config.toml
norm_place = "pre"
init = "normal"
init_std_o = 0.00504
init_std_down = 0.00504
optimizer = "muon_variant"
learning_rate = 0.0121
beta1 = 0.9
max_grad_norm = 0.5
decay_shape = "linear"
batch_tokens = 65536
Each number is 200 + 30 x the weight over its row's rms, rounded and kept within 0 to 999. Layers, rows and columns count from 0. The size before them is the row's rms in percent of the matrix's.

# up: layer 3 MLP up, 1280x320, rms 0.118, rows 217-316, columns 0-31
# down: layer 3 MLP down (transposed), 1280x320, rms 0.0285, rows 217-316, columns 0-31
up217,096,239,127,223,210,235,188,205,175,194,200,179,203,234,181,246,199,225,264,145,244,209,232,203,215,217,174,180,182,264,182,167,211
down217,094,216,208,206,233,152,209,148,179,241,156,190,251,167,245,181,192,219,174,215,208,154,188,195,193,150,193,276,208,234,152,193,217
up218,096,177,197,204,186,197,220,235,258,178,165,213,231,250,182,176,181,206,191,191,236,233,188,136,219,249,190,210,220,170,186,173,210
down218,090,254,225,213,262,211,194,162,124,205,205,225,200,198,178,219,271,223,196,208,191,165,191,238,194,174,201,178,209,227,243,163,182
up219,099,194,169,224,249,202,220,191,173,205,159,230,204,199,220,199,212,253,189,237,194,160,146,194,181,254,251,232,187,250,161,226,248
down219,098,128,255,165,193,198,216,164,175,179,170,234,202,207,165,255,181,225,193,198,241,191,177,203,251,230,198,184,236,197,181,209,181
up220,105,172,137,230,217,208,198,256,199,165,155,216,176,145,151,258,198,196,245,173,199,230,236,235,176,200,178,167,174,199,190,159,181
down220,109,226,207,180,197,259,231,205,195,191,190,174,255,119,205,171,227,150,181,195,169,176,168,191,227,217,197,187,127,248,217,239,223
up221,106,164,203,217,193,159,167,265,219,169,230,252,198,198,206,212,201,248,225,241,221,160,215,203,211,174,199,213,226,187,268,239,246
down221,134,195,161,162,188,185,202,212,202,136,219,242,198,186,185,153,196,206,239,192,197,183,179,187,229,245,209,217,279,142,187,180,254
up222,098,194,179,212,205,168,199,234,234,220,234,157,209,206,140,219,234,209,208,256,203,171,191,210,203,181,229,231,164,159,199,169,174
down222,103,182,274,207,213,226,212,201,145,181,252,206,171,159,234,189,193,176,213,166,184,195,179,185,232,198,175,182,146,206,154,221,151
up223,101,145,169,197,201,169,182,215,221,192,166,175,216,198,190,180,161,240,184,241,236,121,176,166,230,188,152,214,227,204,216,167,191
down223,101,185,193,251,228,215,185,170,193,217,116,202,229,202,193,187,237,217,218,256,239,214,176,145,214,202,192,180,245,199,237,204,189
up224,097,166,155,139,173,217,173,182,205,191,194,205,247,137,273,234,192,225,204,164,192,180,194,223,177,230,242,220,203,151,200,239,185
down224,091,214,192,210,194,229,185,239,231,225,235,137,183,254,162,163,214,193,172,183,258,205,255,216,203,215,187,168,200,206,202,211,191
up225,110,171,197,229,193,174,185,251,215,237,230,189,204,194,157,219,178,140,184,160,147,229,213,230,219,156,139,226,254,226,202,234,225
down225,112,197,225,183,215,251,152,225,164,212,166,143,240,222,214,202,189,165,187,188,189,219,200,214,175,172,198,189,222,224,237,217,148
up226,093,217,219,191,170,206,152,236,225,157,174,194,235,178,163,176,244,179,206,228,163,202,189,236,167,225,156,182,217,234,196,192,210
down226,099,236,229,236,182,212,197,145,180,191,204,189,184,235,216,241,219,219,166,229,219,179,203,183,171,101,189,217,192,173,195,219,174
up227,104,237,267,199,193,213,169,178,261,223,173,182,156,181,199,187,179,223,247,187,148,188,200,198,175,208,182,214,233,248,233,157,206
down227,107,222,197,229,229,184,200,141,233,223,221,171,191,191,199,192,211,221,237,180,239,209,223,200,165,209,198,177,184,211,208,206,236
up228,092,195,207,217,247,147,245,186,186,150,224,181,186,226,132,278,210,188,176,177,255,171,266,227,188,197,202,153,197,148,234,162,272
down228,095,183,153,195,135,211,252,188,231,209,240,191,210,158,271,231,178,185,185,174,204,139,182,208,164,278,211,239,185,266,213,224,215
up229,101,138,221,249,225,144,215,220,197,154,145,273,191,193,187,233,177,195,227,234,156,191,184,214,181,185,180,160,223,193,216,199,200
down229,106,215,230,187,205,167,204,180,115,233,189,124,199,244,197,147,209,177,198,199,201,209,200,186,200,228,236,210,198,227,221,261,235
up230,101,206,238,221,211,234,216,188,184,212,156,246,202,180,182,232,225,135,197,166,184,191,195,236,162,175,207,202,214,238,168,247,179
down230,109,215,182,191,135,197,181,183,192,186,231,207,206,192,206,118,189,158,216,194,176,241,236,214,264,186,180,240,201,186,221,260,186
up231,101,208,192,157,134,201,256,140,179,262,176,181,199,171,179,214,235,167,262,217,213,192,212,183,241,189,214,240,271,215,239,150,207
down231,097,209,235,198,214,204,133,221,204,221,222,205,227,175,211,215,256,229,164,186,183,173,196,147,172,196,217,185,173,191,179,214,219
up232,095,264,251,224,187,228,190,195,159,214,215,218,184,267,250,168,189,173,197,213,120,224,227,170,189,212,196,198,133,225,197,143,189
down232,087,181,193,193,203,158,187,181,254,163,187,217,193,137,198,203,225,244,170,192,190,201,135,138,167,185,252,254,215,245,161,178,159
up233,101,217,239,214,222,285,222,222,164,232,173,289,161,217,161,226,197,177,174,219,147,230,187,205,168,146,195,178,207,214,179,228,169
down233,097,171,237,210,213,190,137,182,212,273,184,229,192,178,194,133,243,228,216,216,205,204,201,192,203,187,197,164,120,220,120,169,209
up234,089,190,208,215,187,182,203,167,208,196,218,189,224,169,164,153,152,151,243,169,180,224,173,184,186,172,218,236,242,202,138,185,230
down234,087,206,207,183,157,202,224,179,166,181,229,188,248,194,215,189,199,216,177,213,233,205,186,167,208,243,184,191,248,174,220,181,238
up235,101,253,213,150,207,189,209,200,194,246,190,172,142,177,209,193,207,193,195,177,196,137,224,185,184,250,196,235,225,222,169,276,237
down235,102,180,182,187,183,195,172,237,211,173,185,160,228,216,222,190,202,203,205,214,193,201,200,207,246,153,251,190,212,233,221,184,202
up236,099,169,161,158,243,161,213,183,195,209,253,249,196,158,207,200,166,220,210,220,193,212,206,224,176,217,238,223,154,186,247,219,214
down236,109,162,184,126,177,238,226,181,190,205,178,187,229,206,200,195,264,190,232,223,162,215,185,238,213,158,189,205,189,181,199,210,178
up237,104,133,261,209,192,263,160,188,171,202,223,202,203,213,181,239,210,184,222,172,193,144,191,189,249,214,176,160,262,203,167,204,254
down237,100,194,212,201,201,162,208,199,240,164,211,197,219,209,259,203,213,174,131,173,191,215,173,210,227,246,235,222,178,205,196,210,152
up238,104,198,207,169,209,195,205,192,178,249,169,177,203,181,168,189,184,209,196,183,215,196,192,247,167,265,178,198,169,210,173,176,209
down238,106,249,169,288,196,191,217,164,201,199,221,204,146,219,197,172,221,238,188,225,174,198,190,140,141,227,207,126,275,192,182,236,178
up239,098,235,221,251,199,211,180,220,222,156,212,199,246,219,153,205,192,206,218,223,224,167,233,209,203,184,209,179,174,217,220,192,258
down239,106,187,204,149,181,172,199,224,201,202,148,218,181,197,189,184,241,257,230,172,207,225,180,240,224,216,217,219,237,191,160,175,181
up240,099,205,210,251,236,172,199,244,200,196,220,136,269,200,209,199,199,225,218,250,160,233,191,172,189,221,220,192,208,227,247,207,208
down240,096,161,210,187,148,210,250,189,212,145,186,252,190,219,175,195,176,237,132,191,249,183,225,260,212,226,160,161,202,181,224,153,196
up241,095,174,197,203,217,212,268,170,206,225,252,223,208,191,204,233,200,227,158,186,278,174,249,264,174,229,161,206,172,223,205,254,256
down241,092,172,221,214,178,170,159,231,223,245,182,182,197,219,157,187,252,153,199,208,209,184,203,212,223,207,186,175,151,215,193,169,163
up242,105,207,211,252,178,180,207,161,200,247,210,199,183,227,216,248,180,224,186,204,226,185,279,172,264,147,216,219,179,175,178,146,180
down242,100,176,244,190,219,155,183,181,228,135,221,190,177,162,193,217,187,168,224,203,201,223,205,171,188,178,227,196,182,263,164,227,226
up243,114,179,150,217,198,184,196,206,198,189,112,171,211,245,142,232,211,201,215,200,204,217,132,172,198,198,192,208,175,217,180,189,212
down243,114,231,181,187,216,230,213,213,238,170,240,175,205,194,224,216,183,190,201,230,211,207,209,232,210,188,227,212,227,186,192,209,192
up244,100,174,190,220,191,195,167,189,207,161,151,190,169,189,220,169,203,244,257,178,184,139,219,194,263,233,170,205,207,155,270,201,152
down244,097,169,218,197,142,242,216,167,182,209,179,238,177,204,162,241,186,100,170,204,182,219,205,208,245,205,171,172,190,255,185,216,207
up245,097,206,216,201,162,265,181,170,207,199,194,197,158,169,214,226,219,222,216,166,200,194,237,231,211,199,168,146,169,215,198,190,175
down245,095,154,204,165,202,129,195,191,219,194,188,200,195,258,225,184,183,206,167,166,116,224,233,195,132,178,233,165,214,178,188,256,210
up246,098,181,176,193,218,173,165,249,202,248,177,229,173,229,193,183,220,238,154,213,173,186,210,187,176,209,166,209,156,171,225,247,204
down246,111,240,181,177,213,186,126,175,119,192,159,176,247,199,222,177,189,161,212,232,210,196,212,197,196,262,174,162,230,240,212,210,171
up247,096,163,157,153,216,253,169,179,202,236,215,229,207,205,215,235,140,210,138,185,208,184,219,208,224,193,242,182,222,211,229,203,220
down247,092,247,243,186,270,194,215,158,224,207,191,184,184,231,224,149,225,204,218,143,178,224,216,232,203,245,198,199,197,163,181,230,225
up248,101,147,199,194,213,228,226,240,204,108,242,241,175,164,200,181,177,208,256,167,171,209,166,183,191,197,182,159,174,172,212,214,181
down248,098,229,209,159,267,165,245,201,220,198,213,188,185,234,245,147,202,196,148,164,195,223,228,173,161,283,182,177,186,242,187,242,171
up249,094,204,227,210,218,183,184,242,213,178,228,181,172,185,198,175,186,205,150,223,198,262,173,225,193,214,189,212,204,241,274,179,186
down249,100,184,215,235,211,190,264,149,168,222,168,145,194,195,178,206,195,197,227,248,143,187,197,206,202,185,204,215,220,150,172,138,224
up250,107,231,167,202,172,200,238,187,215,182,176,183,259,212,213,238,206,204,166,169,248,188,266,247,173,187,232,215,193,184,186,241,190
down250,118,249,176,198,191,227,218,163,168,198,237,209,244,218,243,215,139,173,187,190,186,215,203,185,273,223,231,221,237,152,224,249,220
up251,107,150,214,232,254,193,207,185,211,208,181,154,194,237,223,214,255,215,203,182,174,197,187,183,173,222,124,233,189,219,169,213,169
down251,113,167,195,220,181,178,192,131,183,200,182,211,238,180,172,212,184,202,169,208,224,225,182,213,197,153,162,226,256,198,189,208,189
up252,095,191,183,195,173,184,162,224,186,203,186,237,229,192,183,195,220,156,149,220,170,153,209,242,211,153,217,223,176,189,238,203,240
down252,108,275,205,143,185,192,144,167,222,194,208,234,185,201,248,176,161,184,200,196,188,212,179,216,195,238,183,238,251,189,192,184,182
up253,099,173,233,188,159,233,162,171,243,259,162,163,247,194,213,185,204,207,184,198,196,225,248,175,162,126,208,176,210,210,229,209,190
down253,094,203,202,178,178,174,218,212,190,179,220,197,204,195,236,213,186,136,186,134,150,232,195,227,180,185,232,207,229,147,180,192,216
up254,102,210,190,234,183,179,173,278,216,219,205,155,170,219,243,219,211,193,174,202,232,143,181,223,200,169,208,212,237,189,219,193,190
down254,099,141,203,222,190,223,157,180,225,190,198,193,208,173,216,201,197,192,176,203,208,198,186,188,190,228,166,162,202,235,251,268,209
up255,095,147,195,205,221,238,150,142,184,193,221,171,162,241,253,229,185,198,150,229,201,166,196,239,185,257,266,172,210,184,187,172,216
down255,099,239,195,179,193,186,221,135,198,170,213,244,180,149,277,273,185,231,168,190,206,179,237,226,192,181,197,152,225,257,235,192,192
up256,101,223,326,240,233,161,217,193,227,213,159,157,221,230,186,221,241,174,169,219,202,215,209,173,198,218,215,201,175,177,178,161,197
down256,097,189,160,199,166,176,165,178,195,217,166,194,131,214,197,234,230,198,133,220,199,186,176,194,179,195,219,145,257,230,170,192,166
up257,106,187,243,178,190,219,174,159,168,167,223,215,182,165,260,219,185,192,198,225,215,198,191,182,203,241,178,238,234,232,185,179,265
down257,104,216,211,202,215,217,206,207,222,181,201,175,241,165,211,229,187,171,193,208,166,268,169,212,227,204,246,229,213,206,222,157,243
up258,090,191,221,169,196,217,135,184,201,273,147,202,150,139,174,168,216,164,154,207,287,235,193,173,212,198,197,178,191,243,172,194,242
down258,088,187,200,221,222,146,219,189,227,200,156,212,211,158,215,262,214,229,224,179,219,259,194,213,224,172,219,195,167,190,145,235,173
up259,097,190,201,219,204,195,237,150,188,220,168,180,234,174,186,219,257,208,180,195,165,193,202,211,225,204,100,249,176,221,224,217,227
down259,099,191,185,173,140,206,174,180,174,173,194,158,172,166,205,189,219,205,205,168,201,190,149,134,212,186,203,207,248,212,180,221,186
up260,108,209,224,193,210,235,207,239,196,238,209,224,184,243,189,227,175,207,161,158,171,243,200,187,133,179,157,204,192,189,168,207,201
down260,105,233,231,172,177,175,160,214,220,192,177,200,207,165,219,217,185,163,182,172,256,215,210,179,253,176,197,162,205,206,156,215,171
up261,113,212,160,210,193,186,193,180,218,218,197,207,230,168,214,196,161,209,193,142,193,244,253,251,223,217,232,194,187,151,170,237,193
down261,114,187,221,194,232,203,174,205,207,200,174,167,244,238,161,171,162,235,161,219,151,197,240,177,116,231,177,210,221,179,185,187,195
up262,104,203,183,208,189,168,219,214,257,213,158,180,249,198,208,178,246,181,177,189,224,217,174,197,185,179,236,238,157,234,197,222,233
down262,098,192,178,206,222,232,209,197,227,256,196,203,182,168,211,180,224,235,239,240,184,175,214,168,250,224,226,208,226,184,208,178,247
up263,097,202,188,201,139,204,226,153,168,206,191,204,202,186,203,163,194,201,163,187,175,217,217,170,222,237,183,182,126,234,168,182,200
down263,091,196,160,205,239,195,196,181,182,236,238,207,176,211,184,220,191,239,151,254,233,206,229,206,179,190,151,210,220,205,202,242,207
up264,084,177,209,215,267,228,240,184,229,212,177,184,200,223,196,161,238,200,161,201,178,247,208,219,230,213,234,227,215,215,151,129,196
down264,092,186,197,201,216,232,181,177,186,249,133,182,206,239,224,245,184,175,253,184,197,203,205,162,203,208,184,227,246,179,203,187,223
up265,113,128,185,235,206,206,157,211,222,237,221,147,186,202,195,219,204,215,220,206,180,197,225,210,243,211,190,187,248,153,328,155,242
down265,114,225,232,172,248,179,203,175,211,231,196,191,246,169,195,146,262,219,208,217,163,186,166,169,180,209,234,153,210,143,218,157,239
up266,098,224,175,157,180,207,183,188,200,170,183,168,125,261,237,249,201,193,240,198,219,201,209,178,162,209,170,219,207,184,236,224,220
down266,093,194,200,230,206,161,205,208,201,193,286,195,189,171,198,142,215,182,165,237,182,199,215,205,185,212,157,192,158,201,191,201,196
up267,101,219,193,242,209,161,202,240,202,189,243,222,217,214,228,236,190,190,222,221,199,249,158,204,115,221,183,252,198,182,221,165,209
down267,097,193,244,208,200,190,233,246,214,205,216,230,237,214,221,201,205,280,205,249,183,157,177,246,177,211,180,172,146,232,269,175,204
up268,105,244,133,217,212,195,188,251,162,193,191,165,146,206,208,257,123,201,175,166,258,215,206,251,223,170,193,228,227,209,194,174,237
down268,091,236,180,166,134,204,154,201,213,229,219,145,233,162,190,203,219,227,130,200,161,194,143,187,178,200,216,162,221,242,218,239,184
up269,093,225,168,200,165,254,213,212,178,180,167,145,237,215,216,227,208,181,173,214,226,170,178,174,195,166,209,189,177,250,212,249,138
down269,088,167,190,243,218,154,202,169,222,208,222,237,235,220,223,197,234,177,196,178,180,157,228,182,244,145,229,213,160,139,117,213,196
up270,115,227,158,221,199,236,172,224,185,217,200,171,193,241,199,163,134,176,161,128,184,186,169,198,237,240,190,251,185,222,158,243,185
down270,114,211,199,236,197,266,228,135,161,180,171,203,171,207,221,169,185,168,214,194,203,204,181,192,185,177,271,240,244,204,202,243,148
up271,108,217,148,209,163,149,186,193,191,145,170,197,199,243,220,222,177,213,247,232,172,179,215,204,138,215,181,194,177,244,199,181,222
down271,115,190,212,210,253,220,221,178,204,173,190,210,222,200,236,215,169,185,174,177,229,223,155,193,215,212,228,212,219,196,201,213,148
up272,114,179,159,207,200,177,242,164,189,166,175,189,178,192,177,198,203,236,196,250,169,188,160,205,186,161,179,196,199,218,177,223,213
down272,108,240,169,188,189,196,197,199,231,187,217,213,236,185,199,231,201,245,180,226,212,171,147,217,182,205,196,267,170,185,238,194,192
up273,111,225,212,221,219,219,150,228,195,224,162,262,265,214,191,180,200,190,200,228,158,201,219,216,156,216,158,157,187,245,187,184,184
down273,114,225,200,209,220,182,188,196,184,228,189,162,218,158,210,239,191,202,157,268,202,187,246,199,210,184,198,207,175,177,152,237,238
up274,097,195,219,226,164,261,182,239,177,217,188,169,190,181,186,237,200,159,201,195,203,191,242,172,220,217,127,226,210,204,215,211,195
down274,101,254,164,215,208,173,209,173,211,203,186,229,194,152,193,179,214,188,225,174,228,212,223,191,156,216,197,213,222,146,228,211,131
up275,101,172,197,193,180,190,175,217,202,236,174,173,220,177,170,181,208,164,201,207,229,164,181,199,231,190,193,209,239,204,210,223,186
down275,096,184,189,239,205,205,211,158,218,191,243,246,225,223,169,226,211,174,199,190,196,208,188,174,185,199,226,186,144,210,155,190,176
up276,097,201,167,234,190,224,189,166,217,196,195,203,185,169,170,217,200,180,158,195,221,204,156,205,217,200,175,204,250,244,229,195,227
down276,093,186,214,182,218,269,223,206,210,189,203,178,187,174,230,203,199,188,226,194,182,218,225,173,212,223,203,231,139,153,124,238,223
up277,102,186,259,195,214,212,189,182,172,192,137,194,224,175,212,199,185,180,215,214,252,196,203,203,213,227,160,202,218,233,239,213,212
down277,096,177,173,217,180,152,252,192,155,177,163,186,283,222,217,214,153,227,154,210,180,222,167,217,244,167,234,254,182,225,185,180,185
up278,095,246,188,232,259,228,216,180,195,236,191,171,161,217,158,154,186,197,216,187,168,205,171,204,229,227,197,230,118,220,211,189,154
down278,106,187,248,194,193,153,228,208,215,199,183,246,205,187,238,186,242,188,184,228,228,299,194,251,200,191,231,216,217,242,189,230,196
up279,099,155,219,201,212,196,208,172,181,136,207,190,192,185,212,209,189,227,187,224,135,187,196,200,168,231,115,181,233,244,209,204,167
down279,090,193,160,194,218,216,188,275,212,205,205,227,175,215,168,203,261,154,195,226,193,185,195,229,191,205,199,225,204,254,167,182,247
up280,105,181,229,207,241,212,183,183,174,196,214,224,183,175,192,206,141,231,219,245,195,239,215,223,174,159,158,168,230,237,178,164,152
down280,104,185,198,200,205,186,211,191,205,177,228,206,253,225,202,189,283,145,165,201,214,189,178,181,231,198,169,207,200,207,205,266,201
up281,100,207,202,230,161,229,186,205,137,243,233,159,193,143,248,229,209,181,181,264,178,188,184,165,199,182,247,177,182,200,183,192,215
down281,101,138,197,231,211,226,220,215,190,187,219,196,195,207,126,191,178,197,249,230,229,210,190,188,208,253,206,182,207,211,195,259,205
up282,094,154,218,198,145,183,233,190,184,181,229,175,195,147,235,228,297,220,232,162,157,205,228,205,236,213,170,237,214,189,198,186,233
down282,094,204,231,228,154,217,187,179,226,194,183,180,204,208,251,198,230,192,250,251,219,181,214,206,172,200,204,180,238,192,194,273,245
up283,099,203,186,220,170,168,220,203,171,192,177,260,223,185,213,216,214,212,177,134,203,186,237,214,168,151,223,239,229,202,183,155,199
down283,093,188,147,206,184,205,200,200,193,179,180,167,230,189,210,197,217,211,169,241,190,214,172,187,219,202,227,166,189,238,252,262,160
up284,105,253,275,187,194,177,180,183,202,234,203,219,175,233,237,199,226,205,188,154,167,197,190,189,204,225,197,207,176,207,167,207,189
down284,102,209,123,178,219,201,195,223,194,125,219,229,158,207,221,260,176,232,156,166,236,210,137,194,234,191,225,216,183,167,215,145,143
up285,091,185,182,217,214,207,178,239,194,189,152,179,195,220,201,210,235,203,195,213,223,194,160,220,204,214,203,152,249,210,233,187,143
down285,103,266,167,247,179,164,210,218,190,180,181,157,256,189,216,171,220,162,167,159,171,154,237,202,160,153,205,255,219,190,203,196,198
up286,100,161,200,181,201,192,198,190,241,162,244,174,162,177,228,152,200,206,204,236,218,228,136,259,221,170,153,184,215,169,192,134,201
down286,100,168,187,183,238,170,204,256,155,217,217,204,195,247,194,203,165,207,222,129,184,241,224,229,181,201,190,137,202,203,218,225,270
up287,103,245,195,169,212,222,202,214,205,230,126,233,216,199,232,182,235,212,185,151,163,209,195,196,194,138,187,229,222,205,166,218,193
down287,097,182,180,248,167,175,221,154,208,170,235,200,200,225,130,199,200,188,175,175,223,181,189,238,192,250,203,210,240,229,156,253,183
up288,097,164,180,141,178,201,198,216,189,198,230,209,200,198,210,194,166,121,174,183,218,266,198,178,224,199,250,208,148,183,226,252,202
down288,096,164,217,229,218,202,211,216,185,194,165,169,160,191,160,205,229,213,250,200,206,275,208,163,200,190,236,206,169,182,197,164,217
up289,108,246,148,179,190,263,183,264,203,207,235,201,196,229,155,236,206,202,187,212,201,150,182,232,291,223,153,187,160,209,250,191,191
down289,105,222,224,211,227,175,193,200,197,140,258,210,217,163,227,221,180,204,204,207,209,269,179,165,258,181,212,169,212,193,226,214,141
up290,108,152,191,165,165,192,208,164,266,189,143,199,208,184,221,189,138,233,203,161,196,159,192,175,157,205,183,266,156,171,271,191,231
down290,117,215,225,196,152,244,223,206,227,189,174,170,153,195,199,184,193,174,241,198,181,206,174,182,169,196,115,183,163,209,210,206,193
up291,090,180,226,227,221,203,171,194,225,204,187,208,195,208,163,230,240,225,209,236,167,190,252,259,157,201,208,182,175,207,194,180,153
down291,093,200,191,146,235,230,177,164,188,208,140,173,215,203,178,167,231,166,207,185,171,228,172,233,250,171,88,137,197,233,235,219,204
up292,106,157,182,213,224,230,174,171,179,172,133,188,182,214,207,227,162,225,200,232,236,217,229,226,199,189,216,178,184,217,242,167,226
down292,108,215,234,241,272,225,238,126,214,222,198,177,185,181,237,212,194,189,182,198,246,236,221,228,176,235,210,226,131,228,179,251,186
up293,097,180,232,217,200,202,222,216,201,152,208,209,196,218,193,243,180,152,194,176,210,196,244,172,153,201,144,197,196,254,225,206,174
down293,099,185,237,164,207,202,225,182,229,275,202,172,247,208,184,217,208,153,195,228,187,198,236,187,217,176,203,197,212,175,161,196,130
up294,103,174,193,204,189,191,193,220,196,202,245,217,198,177,208,200,205,148,192,219,197,172,213,228,167,199,156,211,172,265,173,202,160
down294,103,169,265,219,206,195,214,261,201,209,198,205,163,193,207,162,175,203,206,186,204,224,169,174,204,207,163,204,194,204,208,213,195
up295,094,196,148,187,200,214,167,172,162,243,243,153,195,221,208,183,116,217,266,87,243,245,191,207,210,198,172,213,193,219,188,212,198
down295,097,195,195,197,145,183,184,189,162,203,213,203,194,197,171,198,212,189,190,225,192,217,198,210,240,182,234,232,186,160,201,192,190
up296,096,165,220,188,181,216,178,252,200,205,177,215,161,197,231,208,178,291,196,194,161,204,151,203,198,216,185,213,276,169,152,187,159
down296,089,268,209,195,219,191,182,150,185,181,265,185,229,227,201,189,284,171,178,175,209,198,202,158,185,186,235,240,175,171,235,200,242
up297,096,264,136,186,144,158,216,192,200,165,158,172,192,170,197,233,250,206,145,173,199,166,166,200,196,226,224,274,192,217,222,232,208
down297,097,182,198,239,251,208,164,214,236,234,208,192,186,136,258,219,227,218,201,198,205,205,203,218,177,181,157,181,196,181,167,182,186
up298,099,252,230,192,187,232,216,193,234,224,211,230,222,201,168,167,206,228,242,237,186,194,223,130,152,172,185,208,164,113,187,185,168
down298,091,194,100,255,240,256,229,158,242,195,229,246,207,199,204,234,238,182,185,203,167,217,215,218,240,290,160,219,206,233,201,278,210
up299,096,152,236,206,281,184,169,199,226,181,208,198,172,161,203,244,193,211,200,125,197,173,256,203,224,218,239,208,153,237,189,196,237
down299,099,204,165,217,175,142,191,232,200,251,215,197,226,230,185,120,164,204,237,207,166,195,201,203,169,147,213,186,206,152,136,250,213
up300,102,212,191,229,217,241,161,158,181,229,213,176,260,193,185,257,180,230,195,186,210,220,223,182,190,227,209,204,184,261,200,196,239
down300,103,107,176,199,196,257,194,186,181,167,178,178,148,194,223,200,168,169,210,200,173,241,242,213,237,211,220,180,175,214,263,219,214
up301,099,189,194,201,195,173,234,216,228,193,137,184,174,143,213,190,204,198,209,193,194,154,176,206,161,185,211,142,176,182,196,181,260
down301,094,178,256,245,211,234,176,134,136,236,204,175,164,217,185,239,238,227,209,204,244,172,239,227,202,219,194,196,211,169,197,191,183
up302,103,145,204,214,237,222,194,190,181,237,225,185,239,187,233,214,233,203,203,227,167,248,188,209,238,177,195,210,220,163,199,189,265
down302,095,240,196,219,227,182,179,196,181,196,217,205,260,189,224,214,190,217,220,228,204,224,219,220,145,192,167,193,228,213,145,267,196
up303,090,236,132,239,149,141,284,198,186,196,272,240,118,229,204,211,189,208,220,210,159,210,199,200,230,162,252,227,167,159,163,227,171
down303,090,191,191,191,199,230,190,182,169,188,187,193,245,178,181,198,206,214,190,159,207,169,201,191,240,179,148,213,241,241,251,235,180
up304,114,218,195,164,221,184,188,215,204,194,189,192,133,187,150,180,234,251,232,227,140,192,220,222,249,177,191,195,165,220,215,214,201
down304,112,215,185,234,202,159,197,227,207,175,217,225,193,226,164,182,238,210,190,179,158,177,191,183,163,218,169,137,190,196,219,178,284
up305,098,276,220,162,176,197,194,175,208,190,160,178,159,164,180,206,145,213,171,167,211,176,200,197,188,219,200,189,181,245,216,175,200
down305,095,223,198,192,227,240,152,186,198,217,175,164,216,192,199,225,222,186,155,172,157,152,218,227,196,240,191,118,241,192,214,239,224
up306,105,183,197,190,223,190,197,204,191,175,206,209,208,167,202,188,155,161,176,203,156,258,230,185,184,211,171,165,205,213,248,194,221
down306,102,179,189,257,170,174,195,216,158,237,200,186,179,159,191,189,177,226,191,195,192,145,161,191,191,183,234,183,151,166,170,152,215
up307,104,224,251,225,166,188,196,187,249,158,194,170,153,179,152,182,217,155,186,154,211,197,240,199,208,252,181,200,168,242,237,207,193
down307,107,196,190,154,146,167,201,158,190,186,228,219,171,196,146,173,210,202,225,189,239,152,129,165,264,241,191,171,224,179,209,186,196
up308,097,190,189,218,149,156,207,236,207,180,75,221,189,200,239,236,176,172,201,182,214,200,197,200,174,220,157,183,179,196,187,175,246
down308,096,115,205,210,215,208,208,192,171,160,187,211,190,163,218,207,185,205,233,173,213,248,187,211,198,192,213,226,222,178,165,214,155
up309,102,201,193,212,228,187,206,242,205,233,248,164,209,139,229,190,141,244,195,210,165,218,201,193,190,201,139,194,214,208,244,208,233
down309,102,189,203,204,192,150,146,201,201,205,197,169,199,248,259,185,238,217,195,226,221,189,192,203,182,232,140,198,187,195,229,142,250
up310,091,212,212,228,169,171,195,197,247,246,214,155,230,190,220,260,210,216,221,201,179,197,207,215,235,187,187,200,207,166,187,233,177
down310,090,226,195,214,208,220,191,211,207,206,203,248,166,199,188,183,182,184,225,213,179,202,206,194,166,194,215,170,215,208,192,191,230
up311,099,195,182,229,208,226,153,216,157,243,227,192,183,201,235,171,223,175,188,182,155,210,221,221,186,215,213,226,207,181,174,179,205
down311,091,182,203,179,179,193,206,210,206,177,205,246,172,178,185,244,153,193,184,244,204,250,210,214,203,280,209,182,147,187,154,224,157
up312,100,207,239,202,163,254,248,176,186,235,207,133,225,144,202,185,193,151,176,162,167,209,221,211,199,161,181,194,204,180,226,229,260
down312,103,195,244,219,189,183,221,191,162,231,234,150,162,215,197,196,229,211,201,186,216,212,238,175,193,212,214,256,161,284,235,151,194
up313,096,220,217,184,197,245,216,137,226,215,172,221,197,281,197,229,221,222,147,175,170,199,188,164,172,192,276,196,162,185,233,209,150
down313,091,175,201,182,215,164,183,216,155,208,189,161,190,201,187,172,185,180,235,221,259,226,220,192,136,210,193,197,205,206,222,226,227
up314,105,180,250,172,204,225,166,173,195,198,156,204,174,196,208,175,263,167,212,153,201,177,135,234,210,188,219,254,184,222,246,222,171
down314,105,232,173,245,223,147,186,184,247,193,224,184,188,241,176,151,161,227,190,181,246,231,242,200,195,229,166,198,239,172,156,206,238
up315,093,203,207,173,193,188,207,174,234,230,196,184,123,194,169,219,220,195,160,193,194,174,228,222,212,221,248,217,174,194,211,251,239
down315,088,196,173,190,170,209,196,165,246,197,215,221,163,191,211,215,259,245,171,187,221,247,175,185,171,252,193,199,244,210,158,217,187
up316,097,197,170,232,196,251,177,221,143,210,161,178,216,203,195,177,192,215,181,154,203,199,158,186,183,211,161,247,255,170,228,284,228
down316,097,234,189,148,253,168,192,191,183,216,144,222,219,201,227,255,212,176,181,249,254,261,203,200,249,212,213,226,205,214,248,183,204